config = dict(
    vocab_size=8192,
    activation='tanh_gelu',
    positions='rope',
    rope_fraction=1.0,
    init_std_o=0.00845,
    optimizer='laprop',
    lr_mult_up=1.09,
    decay_shape='square',
    batch_tokens=16384,
    doc_mask=True,
    dataset='wikipedia_en',
)
Each number is 128 + 32 x the weight over its row's rms, rounded and kept within 0 to 255. Layers, rows and columns count from 0. Numbers have three digits each. The size before them is the row's rms in percent of the matrix's.

# down: layer 3 MLP down (transposed), 640x160, rms 0.138, rows 439-520, columns 0-79
# up: layer 3 MLP up, 640x160, rms 0.147, rows 440-520, columns 0-79
down439 091:129135154057106168147102076217172119100121090084073106100104102142145125094101087126084147155117149111121154128161149124121081138107134190124121167032152145158129023088126127133134179079125134122171084151156144135123140117112141155112098145
up440 102:147140131125088116095124158116139129196105126133129114123160126119169100131104171112122091096144135156118110171132141085111136109148180137152112141094132124145120109155174170053152131106136146142140138078061101139205122122140160139089178121
down440 107:171096118109156075158135081061166141074156118160088101115125134058140137096124070119116175164164149117139135127090158113113162102067186115112081130136114090058127133157087102136138116130130134119120165139132083094065159092158187139107179032
up441 098:106134176091138088085100169183121128074150118101115137074108101115139060134128169147177094115182144149093153110137156084122147154133160179102094116103093120184113185120141087078146107125165072143112160088059120141136132121060151133114151198
down441 089:160141130149116169152208124117126152075169116161125136093170120133081125125149147148119122125188092144135106116147073146135133069088065073083071203130162197062155121069097141145139098118120164106184154085161122114120168042124158117119170100
up442 097:177146136168154104137116146142125158122146122130097160098165109115185149169166089144135095125126080110163086120097182148179157067129142141131152131106143160117071195127112134210139184131152146108131097198127148146164124144185087103164084167
down442 089:080173109124200171091087129183158101092071088114106206104140110094130175153122186116099111138095175149137186180108162148116192086119106151151156148133066146152145169109153138140116136147108101150149117120132144132131150129088121141100109159
up443 101:147141133134179135140109146128099127133131123108086142144173129150172126154184104170108129130186084160091094074123112087123160137164092156162125151106123178193119140124164150195108130124133136187172169131113100121102158103192107109114140135
down443 099:115132132122132151132114126073139121143066111098151103154134111082213124138118133126136166113084158176163121115122099161158178166108120153162123138129167063137194134144118176133095108124136130165119163154142090136207094096115132164117125217
up444 091:132146149146173080074167122239109124107153106130093110102144137123112126189140108133148101105130087140180147134211123141141062129148137138145098146121130122166128112150143122142180071093125175141130093096151101152106108133092163110117100114
down444 103:139071167116141075130136083114091134132134156172110131116132142047114171110107012137101124101121135131095109108141126114149119122119174148134121125142170101106117148117137144098115076138148151154073159128098105119118174100149185066096210150
up445 099:211141089109125191079080120149132115135119119148130073058116141158200118152117138109131113113133113120162181193135185136171131145197147134140143112105153169187109123097126107137169142072103196135119119150150153124142122117177162077118147143
down445 090:108096136174185079128107176073110098144077120113132146174230133117142154179128096145090185118114108050136157151117122079113127139098099074118125142116161220147138103155199124112132102178130068182117109125110188133100147108167143113103189110
up446 097:149148096180123171094142112110105137132124073143141076136214110044155110111116072158158109109148099171159121163123062117087100110093113145119095124113091202130121137122151138145156140104126170157139067198122124092178125116164132099116160106
down446 090:143111146047097108164225088114153076121075147156132135149108144167094122149145093158099190126129116090129122088136138124066098112113145176120101092139133151145160131138060164156144093103140124086107117103139130096085096144163134152076108129
up447 103:074114129099114187115087058122122155118110103121135143147132171116121140088133114138108145130157135084177130103146141120062136121204143136099097178110131147151144120120187179196148165122198117131084105064167122175157107133094155148115125134
down447 095:117116162157086125121093156178094119217114141091126133160108144102156110118162126147056061168103135025164133158153119103099125090141116103170135107079149183172111101145146148174090095100168126129166138101114102201182117132129109087113143103
up448 102:158124141147109177118140132134097128151154121175122091105143128182134127135156163133194142103151130108118148082138165108120103142148157130072135156074078187163126114166101168117118120097130146100118110115102074160154158126124115120157107146
down448 100:099102128127129126136129155125138153097157196108098155101127130126116058139109255113092112110134135087088114094108117146055097129120075082157113226097149178103188148110107136177156115165139095149127160119128137143134085059114085151131179120
up449 096:075140135115046139081078123147136132132160110137073091136173190185137218133139184095125157115102081122150115104158134099148152161114161115111158147190104134129094127127157123128149093149146112114162142045172082123072149180120060108117124153
down449 101:139146118122100164152153101090177168144143133105145142125084094118131062106111083111179147157070046167099122120145112144142097135135183123132141140157165037124161133113108095139114123115069131144185065132116101140145126148121146142082132133
up450 097:110173102163093150159164084124137116146083122106145130125127135106125089094113178086218105105177112134134118161148134146131148145211115134074148127094083088117072140113156142133146162152131117126148068130140072116192153094167159120081120124
down450 090:148155148030083141097152159127134136167107108126110124087136130140070111084160185071036095096140127157077135117122150081103159105060061129113131149125136147122189165103137145130167152116168152123121165101150086091143116115142167113069166099
up451 100:073145130146098104175149079114068134113103097157095127074114110117158140131093137104081094150112124158126105105135120106089166126179097135113169158108146153118153162105130156129110098114130120095092043133132138113107174135113084125108141133
down451 100:092117158175172153113120150106154114118179096129133142130081146182130144124069101150158123098139116148115135138122129160172135104090174153145132139138185119184078101131177102116109150084119111174156072100115114167109144097102131126179091105
up452 096:074108191081102099146136133118101147131100138119104099096142134160129122158192150097162145098167092145190191136108112166109162143147158084119110127102127125158124108114208126190093113141107073061109079072043119140109168096157115081120143138
down452 084:184113091143115134152092129155122101125149085081198141148111107049103104105062114115114137119153133080117099137150108106106135093091144158150122150132140115139135057153137139165157180072093200141141118161120104128175115103135189179126098125
up453 104:108119130135112071120099184150184124107136118155085165158127159133165112095126062120119105153124089114153090045114124074113154135096136126145122104130059173196097144115150098181140139077172160119127120083135150139099100215114118113148142143
down453 102:137106125120150099152167176107119134075133091092112056094104184166109136133094111163209172127097167140081152089138093133076141114215150123113134144157190118080138091134130144208131137115140067172159151124098114115148207134120116133104132109
up454 102:173081220074148115130084138162128134104118052157057202142117135108138135153091082136104109126186075100087103102172133136108116143124121125117214131104104113094106143176136114172118126083173133185140107116172143137127136184132171088145117136
down454 103:169090133171069133098103106109156135093123115121150157141177151085132122147110099111085204200078118118143033139090173088172092166143107155136100162169195123144186140128136156129160080089136139144170129158140126167157157113158162093180122129
up455 097:115123135084156121091108144147117114128091054127132103145168116137142076120149155112133075112110102096092170201151188047130157114152155102123113158094134127163083150129130120073123066112121136123158171148056179137149149115145155085087125182
down455 089:132092127151143159137140126137078080142119121152117099088132119083059101107137094105144089084088080165081152126162100186085154106122121098087117175107143146070185135143124125098116096100133099119186080131104142210110129114126123059113140117
up456 091:112128178132141077085122140142079123127103140125107108055164118149169130107076145157108109105178129160124107085149131122190149091152187084065121093101150118197125076141128085102106131117091097128105154072150151150074131119110133119152132127
down456 090:126102096156094197117140147086161145170178178080078118062155102142122087153155114137130119190100137119063085093124139111124098153131121125128110181189081168099101118135073158111094179118135182145144152095093122169112121032140124075144215150
up457 108:170155109124090105123077182146069107141166120140082126141187134115183150128135150153155101125104154138120135123149150120129126141159150148126151152131146098128063142161161128100125131112112160175116124141161110145171168085100095140096117108
down457 114:172107146126090169134067115102133090143095118094113162156160000141123126139125044130103137077109139106106110137099153155176054086180147157119126127161136092153158074135067115135112130116134074153091180096135130205148122194162127135146175127
up458 100:194174131111124164082121102134154139187174096193106160107182144120146079126095077171121125169181086123146084156144152128158113109146132162122146202093171127191103146099098098080166112111130142151168118132152148086161129151146146113099150143
down458 099:161147154127070088131165146118100110086138085162120188102122147091123168115130086132125141107172134168153134130135180091168041135156161131144144115172122089169092151144096092135110147101173155131108137121146137111153196183115146111171090085
up459 099:079130163131150142141122131146150141124169104156097168066162166150111132160089163144121098077171089104121042206137115151124131112153118155127142210084119126077108136137171121089098109111081115138125053128134140136164108113127129146108200103
down459 123:159088135117144121142125117117129103122128145131116131144127141056132137139125008127103090116045135108145170111100127108156134133114165145123138168127145086084142134145107087106161116160130124087117158122120091117110139113113221084143215139
up460 106:081146125102132089118151089138123134114116085152093152098115146100111096122116161111159125142186128180121095152091102096086195112125119165077131171110114132087071143175202092151042110153103099133134087132146135139134160101109109131160160158
down460 110:105145123114109100140134109127166114103158095154140128121144153108123112127119115123091057121132107103137112106097186112129125162007125175082095118131216148150205098137164100121167117143158188114183156130116144143141150086155109090105151097
up461 107:191181107144153130093100103187098103170105163111105097147120126121122160053139204167147108099176147092155149105161148112138130157142138105100125119176115154180121134140144140153117107111156205121109111122144113117204110109120141120172166084
down461 098:098162160149141099137158133139190125096168162099119158133109120162111111131092243121078142158110125106102100102100113178128127117112046136153138170098212194105175148117103133146092125171101127127206118150114131171151153046103106155122203155
up462 099:180151126107159159137080178157172117144255085140135127115170178078198122160141180106168111129124102127102155157135185136155109137138192120158168107162085143142123099075130170146115073170132082138141117178159117121132119127134165168100168164
down462 104:146162129164157190101081173191125123106128135160141096174109131112170140142155080106050104159116135108188082133146083102167140040141117025110115114186157183096201099068106119103131135142140129147092127135106112183187148137151087130143130102
up463 105:102141109162157123140120116175126149101066088134095181095190129096193124137118171090122143143108145175117165149138133113148146150093219135128186169077077144111082155119138097119103146134134135069137120113140166136175135128106116108044176127
down463 104:041138164182114127063145167146146183050111150143125066150116110150070098116083108114164140117167127054110117112159141100106116059125125111139131155110194078157181153123108147129115137174094087114157141114131132158133160064144112130145112133
up464 101:119109137063146112089130109161080114111142136122119179084118142142139136102155139139101121121164088185181147155173128106151102158166112129071174106142109102164110148115164079117155139100147076183117045041108101128149121146084190152142109135
down464 094:095127136123151161138161179030161126179142165117139140125116105044069072123122136128149128138080186145082146161099121144178126141119092115143144132137120131112152141122068094088110190136101120141132106138082132168112211081163149097173147141
up465 098:191122082109154163086141111159160168157104081135117089142079118118116100146099149076119091074127076101170191115171145075082063120139125132105120144118128121140132119168149146172170131063125092116155042064159106068120139107115132126079095115
down465 097:127111115139133135111141131092159122096156141094106147114142126138115094095145255157085077118165125128094124159124114132146108086122074125124123185097170201109174176115121101140131099150126166127109121136121135105130188018139094135153212146
up466 097:210156084158152183123070135135127092107122104082108113096144125084123121145150102140117098097167097114144127101140101090124111124144190145121178131117066171185098138169203098184132146151158169140110114148110116145159097112158121128123111167
down466 096:111135057146213151105131185125116113124096124140143113136160164175131121129151099143083118202167090160177128121100118121139084155152108062102101130132114093170166145146168084108124112198134089059131149171160115140154143136128111150146085137
up467 104:128126099132151152135136131167111136194108113127114144117255197090169164175109141109126138124134122128113135160162099161133140116106157138163106144110099215205075154110147164100096091126109107077091154170097115119157153134160102114122195160
down467 106:066179164047104125123188194087144168112079072130130083096136139148125107160126195170153132129140154084130148102109149116152116103183049139069135142096131129165138150117125088098120114141109167133113089138171089116097165104143090193159143133
up468 109:207126115150159190157096169183156139136135123084108151124163169102190096115158151125129130137150072151187170130158102125191119166183154096132185104169060196156120165095161153088090070147128139167141127153102121097163130137215137100103115121
down468 100:151115113104211166129060136200098114102111111158107159163155152126175100144113170122060155148156117088214109114109179148131074095108094078088116083103129119142153124137156127128112133146148151177162100196144174161120105129136113087160093133
up469 101:167124149111047136126125133180168134091127086156115075129105149153148104176124117146179114120142165114152113118092161137135162139173070111079168155136025135167116112141133115155158150094138200127189076158152081104119161145120089153161120172
down469 096:127141083111163114111150145150112131064214105137100164141096157099163110119162195128100163126132131130118132054155049127103122101092116132158128061136195128136127129101138101179156194156074099143127132143156146153125129086128159169119070144
up470 101:177174184067128133143126138222096211102172073115089142087060136113164150154111137105143075117134093158157137122162137149100161110150073137146179170107144147082105105143141140109173123069124209137151077096170114135101113156081115111136116092
down470 115:124107126111171111147105130107156125143151105136099150134162153095105147108077077085100103101126128109145081135138112156163131115089181154180140123189127076148145103119149122094131087150151063163109124145104115102119191090156158059146185155
up471 097:130153114183107177077138139104130108119169085137095074126091100189172150140121173140143173084133144136135139091094148157186216115201087167112157063138186135184153139137128134120079111155111141135138055108151103102097121132096102147173180106
down471 092:168152135131133102121115203112234150095080187116128094114109145162125079095131198137131148094129132138107137121115069133115079140146100082119105198131170159082142132112154134133185092141131119159101117170173146160146145068120173150150138133
up472 103:162131176103104152098138114117117148157126149126139158168204137104125131108129135109183097099138140118186138053095190122146172163179132133148109069107170190163088185026137134101106137118148135122087045117114113112097172156134175068111121124
down472 098:143135158117070106124170151119150116131147134076112085080091191128097117179127053123149151058111109160084096124139174094132077157148065146136108126132174117108120134114110125169102176112125130101068052085166070193136168133117135148098157143
up473 095:115113106062047138095137130172111135071103094153094120151132177209203149164157170109144155130162104151158132106157170077131142140134099097084124114148098108198124105156156103065136148118154139118122131000133136157136098127084063116142098179
down473 097:133182103148162129119145141094144153096145140160121138174091118093173058132111186125130136127134080174093141151156085118088120083135128145094119167082189168093205154131140180165171044146127125122169140204102141143175143059130151162111169148
up474 104:146160137155133153141152114173106156174140065125118081110149127108180102106160141150172067089096097133123171208124180154148117105205163097153083127112173152166153153092140167065168103186164129111163140140133087055192129097149092127146141112
down474 098:070089144106160185148166095167160143109079114079175123125127107106094037122149134085112113041156137120090118104115067113106088104189124098106141198127132194069133215182106147130105098193127163145151135108147138109098147111128111134111128145
up475 100:143151137151110125101095182183085161136179106117105100154167113199143077108148154133180145157158155074167177090134122122149173079189113094156121140085135127146123143103167151099083121165141098066051156131137156141083125106068102144104097100
down475 096:150121138147145154166140170119125126113100150137119129059114128143085115155090112150126138139130086122072079149147103120120111164131029183099125062131147134076116109112157118101124165099081086125159072136124113154109093053162139081149177161
up476 094:128170132089146121124172127157173096116148144142068132115075100139113108160156123191179134148130099136149129166116153110071180163150148195086056145100133204096108163143094116149100120110121041137178109131112102155141122118129134089133134109
down476 088:106190085166126127148153185107190093184130160147104120112195096115095155125130148113065112124093201163112144133083123109109149153081129086174102111115229163167167124136128126103163144142084126205109182162121071112107140115178151119147077056
up477 097:183162105111115153132117070166118173131057023135097148102125127114157125083126129137147215133164137195139093198118158091090124136119189167158151046154144117131071128105160095076095118123111172155131109155161091153105122132152115155129168144
down477 090:108119091136217159105134211113091103130144095104103071150133103122136072122156148126154183133079087133110152102128043155050154081110136101138113154143089160143125124183146100133143170154180168102123176148111143151148158185093158093108062162
up478 097:170144111140103132092168124144144101157098089122104122150200113107165122087120086148145101160184068140169104128087094125095094176139124141127077105131158145142120138122141169151089124094135146169090061097122099129130128155134149098091094134
down478 105:163079130115124095137136111087129142140103126100146146148169185093056100088097041159154109101063124127179152149140137123104070094136141132076094180128127085149117087169127161075115139180144100118083139146131096079114129102129162142160146102
up479 103:146162128125146073124117120177069136072088131135100111102113141116138113095114092144177092105176110161151132095189131108102207150096160110135099126057107178175133107138153102157181122063100143108154152072137154128122096130137167126098118142
down479 102:051083115146068106112124110110108133126102106060121120092144115133126107136124111095149150141103105131098152173142195096197110175102152092088098163096058037155152136140125100144157128154114135047100102157135113128075155156150139177119177078
up480 095:103197086075116165157145148152125137138167125132125151094133100162118152120161108167140091144094159169155188103121199128118149125131105101083100158118159168154118113147122130124201133205113164093154156086082096071165128104128137152173100089
down480 092:116114121131103154124143150122140130093125096100094137116060100126099084123126255098121133105133124088063123164169138128107127078153095113104128184107122194110181143137133144138091121112147130144146129149147102131107122035082092154107210130
up481 101:082120133114146106105096137095109157092162111146100178183095088184162145125078155054165156132129111126130110183118153125128196114162148198079135145132091103089134139077160125151160114082063101146123133146121137137133131127108123139111183133
down481 089:186181079164114148125134131140097159143123150130089144127093107104111141127192086124086116108151188163127121108134150121145063146154126100101154118122146137085152099138133134120109140140150143125138092082145084143120201125121173100118128099
up482 098:135153120172155174065051198114139141124158090143080072129104105189137143086130182145125153120171196179126110083165175034132112133097082146126092058132175126133068111124100084187089152099100161152139136136120149126131103074102134103110164136
down482 097:121159064096144094142156097136132071078165144119149177084113130125098100098112044122101086118141117123088111085195126110132107148153149122137163176137100077139103143132143093075167166093188181109150152157119172103081113219063162171136104062
up483 106:122141127134079163082138121134144131130114100121113143079133119155153132158144111170154143116117101159139121117117223179146138126188146144095160159082136140150101158132136121087175144123140174127167056100137116124233133157114054102055159123
down483 103:095105103034188140130082130191071114084121170125115126091133125133132130133092123103125123143091099087129149068179136114122164098082151168129102127141108163120183142142145116208122122143189120129131184123098120153135174101136077134144119175
up484 100:143206101075112144091132158155151156109053123178126170155116138104149155175129140119127134089132088145131159162157171124169175163139089153075119113104137121202137109139109099040177152139154103114209105140155125102190122120100137098155158147
down484 093:112110140103134145141040151081148096072083176083136163122146148082124079119111183114110150179076095124084107124102071136124094145097096153120138194084042110100148113130177120112119163125108101138054156150090151178118150113088119147185194151
up485 102:122134150151157137088096073177135186117115154103103104125139163119125102108102102092127121113135132117114143143142182058129158135133154129090041141153086158119117169131166143154126094131111091163120093119132094082165158146107135103107068147
down485 095:144139131151126146142084100179155144142138180157141086128102133174055142092185203092139110066099116174118142090168082148151076110102142086149146145108073175106155147127116144160154132159141121118138142174148121118147089097160120135094112120
up486 097:169109146109178119125114090179085156074138106205121075108140120143131161172121118068148115112176142180171163132107160171098151194126196164099139113084108143135124138132100170201157119135113099167150147105127105141148106133087125097105119135
down486 085:096104173194134158145180132144166154164152110174164103114099124123165089128117103129084130100089083161136157140082147141115059150111121152124087147132125161129139159107139162139098161108177119161098204100127141200145081189115114130133107114
up487 100:161176105149088155099089115152141102136154106128115128106136110105138154130136132146129149104179078148101115121148109126127108133144109158145135102140123143164079144166110071129195137053149149138152091063185081110132102138128230121158141177
down487 097:152133091160130150161131153097127071139117148119173150112139146158073134148150199158148147072098157145106154079149117095115078144160098137123146172123139149117167127140106133120202125186106157114121147100083117185102113101112092153117162076
up488 099:133170105141062165151126125142142116186086127130107115100144135154105080061087149115197130082119073213080130131149120171074136112150108136133152176097093119160124094159187078094140141106119098068097080053165100113134140093093137100146178141
down488 101:089106121113126177187158173137167153086157120078126121126172050151126132083124191173108112157151095128099084112128190103092075102125098101105101163160147110180140156127075082154122097156072108124124166086132097164172124059100078148085210165
up489 098:074142131107155125151186202187110123172172077217074152121076144106133122137098134135085133116157104138155119096142172117098108164097105189096108146072161102142105136125130082199193118128101138087112120089133133147113130121095130111135125133
down489 101:122145073162100075131130099086131134105136135143175160146180144133145091154110062103141177142119121210148140102110085166167043131088177112159148086102155139130159077151135109080117143150083141123139075116126113112141148045171145030167101096
up490 100:203137096173125161094102041143132162103116085142112153160143059069167121124138101122142188123108120108119109161152129141122111136133074191110127136123145197180098090121138171180122052097121167165135073140125090124167120134159133086078114116
down490 095:100134155125099121161171002096083151138105136127167159109115112129180169154081175139115147100164115156119108138108152155132131164154129167136153119089107142179142097137146134125160088183124104114113105175167133057130078175144109141106094137
up491 093:173061099121103173085143107120127151174146107160126113157126102130129117110106132176159154117133111156122118195106193079148142072151176142096129109124093132164049148163136104121127110117156180089183121125156117096158109064129147135133097164
down491 089:196168130119091166087138164123097135163112106117127089079109084130051118145104181130148138088078125155137124122094143076102106099111123131128136163115168187077120127166119164099133137129110180175117098073097139162162158061117161069132153089
up492 106:163118130198125149116143116129086113154184145159093138109163164197106109141121086138125095140131102086110095202148135114115127192126117176103141147175122126158115162159188112159149120158143076129160086127102111146178064123151120129097220115
down492 096:104138123106141194110109110129103174132142144139152087164132051160121093120153099129151157190121142083183185078084104140098166068145119100070108109147095087184133113089141134142146149215127160178110123144116132179149145087129142111106121144
up493 097:123147136172126114142100100153089177134105105106090083141200124121099089148159120114128082140128106157191143146109099156109131115179149151120065180121086170109019160144225082148113136114110081139139116097172147154153153067141140129112184152
down493 105:145143178170184105127065122127146098100125088137144116144182089161128189173139090113119067173080123155174089107161131129099147122137135070092103162196133086132104114123196107160137067144097092129129178157117112190113157145129093186109143122
up494 107:113151072111132061132111142142139083173121099154094136135187120145134131116173180118147122141127081116092145116097161065164133135172152128074111124178101123123111150171185075132127073131197098092125134064094138146140131136098118137112131141
down494 106:132127092153111160156194103137175117132097174076192130089080117108148135120158143116139177123160128199142133126113154105109118082151104178144104199125161176127142148141129123160120121107103146075172071174113214120079142087114096190103133113
up495 106:149172151051093111144160097186165114131109092177087093135110155167146125080136173154134144117198153126181089142158186106125145105127146153067142132127108143141063107134230120130125154105090167157098076093122102135123038128080132115119116125
down495 107:119071144074166184137108152086122107142145070088107142138129126102082092177094156104144160121115074126149076163158107136153108079142107122145098177155141150103157124173072133116119130098113128088216184139163170217107111102200196145086144133
up496 097:081130201088137142149132122144123132203143111136127188105188129145136146153149116113126114138101139134176115168094154121149154147121114156129105074080087106139103171103128065096118092151080115109134161080131157080106083094125106129165147154
down496 085:205130095128139134089135082110146173063140050153144082166094119088092109126101165144177158104153142100087168136178088123065135070157068135091141157125120140118105101127142182119108103110089125133144115127140116158199208129186126096128106067
up497 096:141149202048123140084129157100119140119169093174126109118118138155153140028096112133139111170215132233141106108132158117123185099172104132138093090064119134170122151099125155109127109090095137118089102175090154091122153163129142114107122141
down497 103:131144091172149126164137187098107045143146138124167127118123126117141057125133076139129167140076098109105157123178160078120096157092130155118113172197117088099112098105074142160092151113175058137151157126081215176123079121096158085154073112
up498 093:157151111151127138149091106192150140139091118133091168120121164111075122123101107139134100138156145162107099167110094183141186201170127148120140090172191100065149173154120107141154036102128074129121119113177130143164139131082118096102214131
down498 092:120172123135132154119113170114163130105073065133133141116140137139100107149135196095080185056117083185080183157214164183137144147130124125147110170128129125137186140129161106076117156146178145078157114172108095078085165089116149179088186081
up499 101:129058140120096136113106125196114145149145121138081143162174178145151165108113143106156133095132104142238142085078168064151137129160177088135131108102174114178080160126138098086129106135137098102053165147082126114104113129168156127111122135
down499 099:168110133196140139125173117069134149187120122085100069116089174130151149101165160123099117029144103121107124127125125131093147145158114168085127142140150179095118109113102163112095192091133144062137053119099143115116128074155140165117174098
up500 099:149115107155132204103128092109132099145177110112097179062165105135155165133179126116159115147127140156186139138170112134153133148160152148041166141148104166142135158126124133185097115104180166144167080198125083097121112074119107143108155134
down500 087:153120161148106224110150108138117161093077148083150102158161116106086105164125058110123196234106115126140097111143122126179067087144135103114108129199170091139143116150182143110115107161122154155081139118136093197087152069136157079131138164
up501 099:149148133063113152083146060158102151154121120092095101136105113133178111121120128177113122102169124138161168065125145118105090178159083095137142138132092095110080091117105092149131114106138183153133117094147145135145205141170153142134144139
down501 094:092114107173107102097142165128117156158148164097153136101096150095122001126147244181140093100136120104086120151124130115117084124146100132119147205165142163132157150135138139180122131167136115104099187132099102158136195075123131135121154149
up502 094:130096127057096129108164150173140172207098114116119114118127119134110098149154185121152151064159097126115154126143126094157111126155126142119130128067080119123187085126150040113172163137198134096073077084122109149105167154092199151139151139
down502 100:106099137101126132143142153137163140122122131074146114115112127143080089131152229145086108137165151112074135124163085139132128135126106088111114199120150158101178117113103069129144129128137095143170089105156141144142159000154105112128232126
up503 091:125118073139102170111111120130163102113113120139099131195125129215186134092107098119166115138143078154152114190128142145151232104141148116118107049176135064109115141157171123104138075145133038161098134148117124123168109123155126130116167138
down503 085:098156130098088160135136143142183080126089139070155053068116101153080137142130105151094148107079136188117143123112094144127114163114102144130137189041142099080168127146104174145149098047167122113140083166153115081154130154151165134134124073
up504 097:136133150142125118135206216143123158138145114188112118127098174173138110137098120115157125119154049196164149124119180137115119161114073164145180189074145104156062115215141143123186126081112169142142077140160092111158141196149130118115082117
down504 107:150170076111139100159142073108123067125146147162183122116163083095156121159087019111131114112094109197158097161127107101134128111072135119154113150141158077173131106087142143065117188124125117209111104112116176115149119159144122119176095113
up505 099:176143121130117145123113124140161142170136150147106145133143147187125141114113126100163114126157100147145115107159164179096108190104081086059109124136109158160061145143112108123103115115109111127129118038141039131124085164097128120115136106
down505 094:125094143116150123118153146086176145109119189076135121111100123093062103147100255144105188128119117126082128124142145140153050167128112125161141176110136168109145144147137169122155154114146102139149145219129103119095146066164128121104151114
up506 095:104160123117141159132132100192095176111095131138120138083131102125140144137103120092186064090175140135168163140135125154125142074154172166136174179123098143120144132143168112096173129112087141136139112146147118125206121122082119096093077113
down506 107:108071176127145060113135070110070100106146090120127134140146126036106154131121063124106118143073137152117113151132148082155114130084195106110102131156119131070183166131115087126135105174153080153106108129164090105100185120084167089124191149
up507 100:120165118118133094071065144119153124054095178195133133148101090105154129109095105136127081042136146154133107188218167095113179094103111126059145166103107155126077073105103152147157099146138196124139140105147083120121100138154123129104097107
down507 103:106105112156087102134128142190133081092100176105116136146147170116169193150108195076108122157105145068143074150108081078167121083186073092164147133116105170116129121144174178102090136158087139145158146125140134151118180076152120139091192167
up508 103:134155137163143151105073161114135143128144092176091120126140084098153134127112176102150154131189103191145141137133056127088083091185126094050071172087150186163104094174096136131121078119134174091097121070118079065080133149178115075104145143
down508 097:143116144135115074114105137156175080131099123026154127141128076139113125173164143077161195159158137108093092153113091072115073094093111099104141070114182077125120080143054116153147163139094144093170110111142188099129152194126087146174105156
up509 097:140144218100157133077164127141098168176128118172105120099117207086158117151063132134177203139129099142169141093110137099148122101224127150158059105094143112149120153103108126069084143096129110166130096134156123127200079166177164148132104106
down509 096:129101134194087143138103096171119068138113136058132172124164040151100099033132173119190103119116091077092089084145121092158127152144143168113167136138105153062162192146166128139067152108068141137111135130123074162131118071106121081138160147
up510 098:186179142140094114081135147162058113115115064170066191132131117115120164160120152175165064152119156141108155127146109165124157056126061147121100131119145135148164146124149110177017149079095174153082134164170138118151173087124128101107168117
down510 093:163161128117105100123134109111184107114140115203092169108120112089089080110111151116101094168087147182114129120096108132106076050145081196119192094116169101227151129103177132141150099102080155071177132152092126177113184138089095129117119159
up511 099:145134159116110130126116061163143136115145114113089120142137073151155166154096130115117109131117121158128116151150115154104093102104155172071163219140093132134121121126183141178119073159124155197141132089146105173104081110128093117073114140
down511 091:129099109161077132144119075017108147205142127113161156165151087025135116153126092116136113081115122139124102130122130110238067147149073159156150089142094095103091133114094123139176188152087164120124155116107120140115184134105112166118154144
up512 096:152228070105117169113122108125140137161125111145104088114131097119146127132107134185142042185145129145141134124131147092066177137114112122155084097064134130201073117124114196153104141088152116085136114111141118145208135118116109110131135113
down512 091:112119119168107111145115154146170086131104126093148121137099125144120108124183095122101143121142098164078069135128120149109085139092094111109104078064142100014091097166075144164152074158142096158124126111131183200168148101102137140115137102
up513 096:112132130109137166151152072158125163143090053089122089092174114105132137161087109174097145125117098137125158148166166091159127113134143151108145154141046154141086113089212098137128076124128113114088058117101101192155165123141123140108187109
down513 097:084142114104131105132162190083099162078156133108146057092100059102209105140092101160107142110102132141145180210124125132108186152123158142128146140063040143088109161162133101134105114194131111086149091146114098129128095102110120180114100168
up514 101:154106158104106113098157180139129149150116162164119171129186160204158081093160133149165119101154061128180139105091131103143156135169061110145077097081143146162121115111140091132138127193113092104165162089124132083111097098151175147129121186
down514 103:137103127126095153108153120137099184053093136099142133134095107162167114112079225081091152196118154156198182162105128159181141155103086101131141109167128096107099089096084097113152132134129111154160101150116125201116195105078124167127134160
up515 091:170174117146106089091144135147078187120080110136098125115088094141136096119167171116163113121155140150160173084105091144131172104159113140100150093121137144101100106155118110193117125116113187177122117055122156167118108154141117113180134132
down515 092:128202164084103144107125099160117095131156045166106114138136171121126171164136111125104118144122150158162074079116126175121115165148110142093110150135124096151156132110171135149156091140175090102134102112116153148128175135101141095104092127
up516 097:202150173163052116097085084192099133143137035142107166126099141089139107118140080172129120138162090177112156190104093122130124153119120130086089169103096164161136160146156129168142128060180138087095100144159109168143124101075101146114118196
down516 086:099143143108115106106144087124088124104133157117159096136137063170144109173138175136055126097166137106183161119093117160117111091144167105150123127111116067128130107139089111111141153142130143135186152211156143124140152170147123113158100050
up517 093:170119195116153113129147109116133099164159074132118068139132155120173172071201148183111133153153122126127121157140134140146118141180145128102105107117103148143106110129166083090077121135115135186144177134103109131119109094085094114094092162
down517 087:052103083083142133102167098195125123175082143154158128076072132160128132095091180165175165195120176092172191163104154124123166136149106118184121093188114135070139122141124132134146152103123089126108098169138108165111104119134127097097114143
up518 102:142156059062049141106099109169091127140100123104117099099130177120144134123173186144119079111181109127126133073094190118110125114113193124085148138131104128138126121161224099119052127099175160134113150107134141088174068126104118109094131134
down518 105:132085161144137100155135091126132081108140070089178167109102115030130104135094133144110114088145129123137035149158133156095093142060081132136121162084125148142155128136107081166113183142089099154172144139155112144134128049132156150147159129
up519 106:161154077130106119113154130182054149106120099104120136043124137134095096126155174132151060145132103164134176176173120129112095068191092172089170096082095173211112151099172141178097159066171161142141083138135134137166104105134174123013110120
down519 100:102110172112130120186115178130196094090108203141142140106111142151060060132148177150164139110103104107179106116121179140106128161102103141073124166130153094100186145124132106147141113153129060112140160168151158138110193093134138118153130166
up520 105:120124187107158140079100139204101120135133068171088145098146160159141145216116137102193117124109133101115170087142117104106126099168122151119135150077135119113126168144173140112098145112113114122133130139207147181135120113117166147063111083
down520 104:089103178087163121192135121135148147134116145187125170122107136165092164116108138163061109102099113124140124188196133102101083145168110157114102114186108112128136130152122159115141082139109128171117087100131115127091183096169186145153199088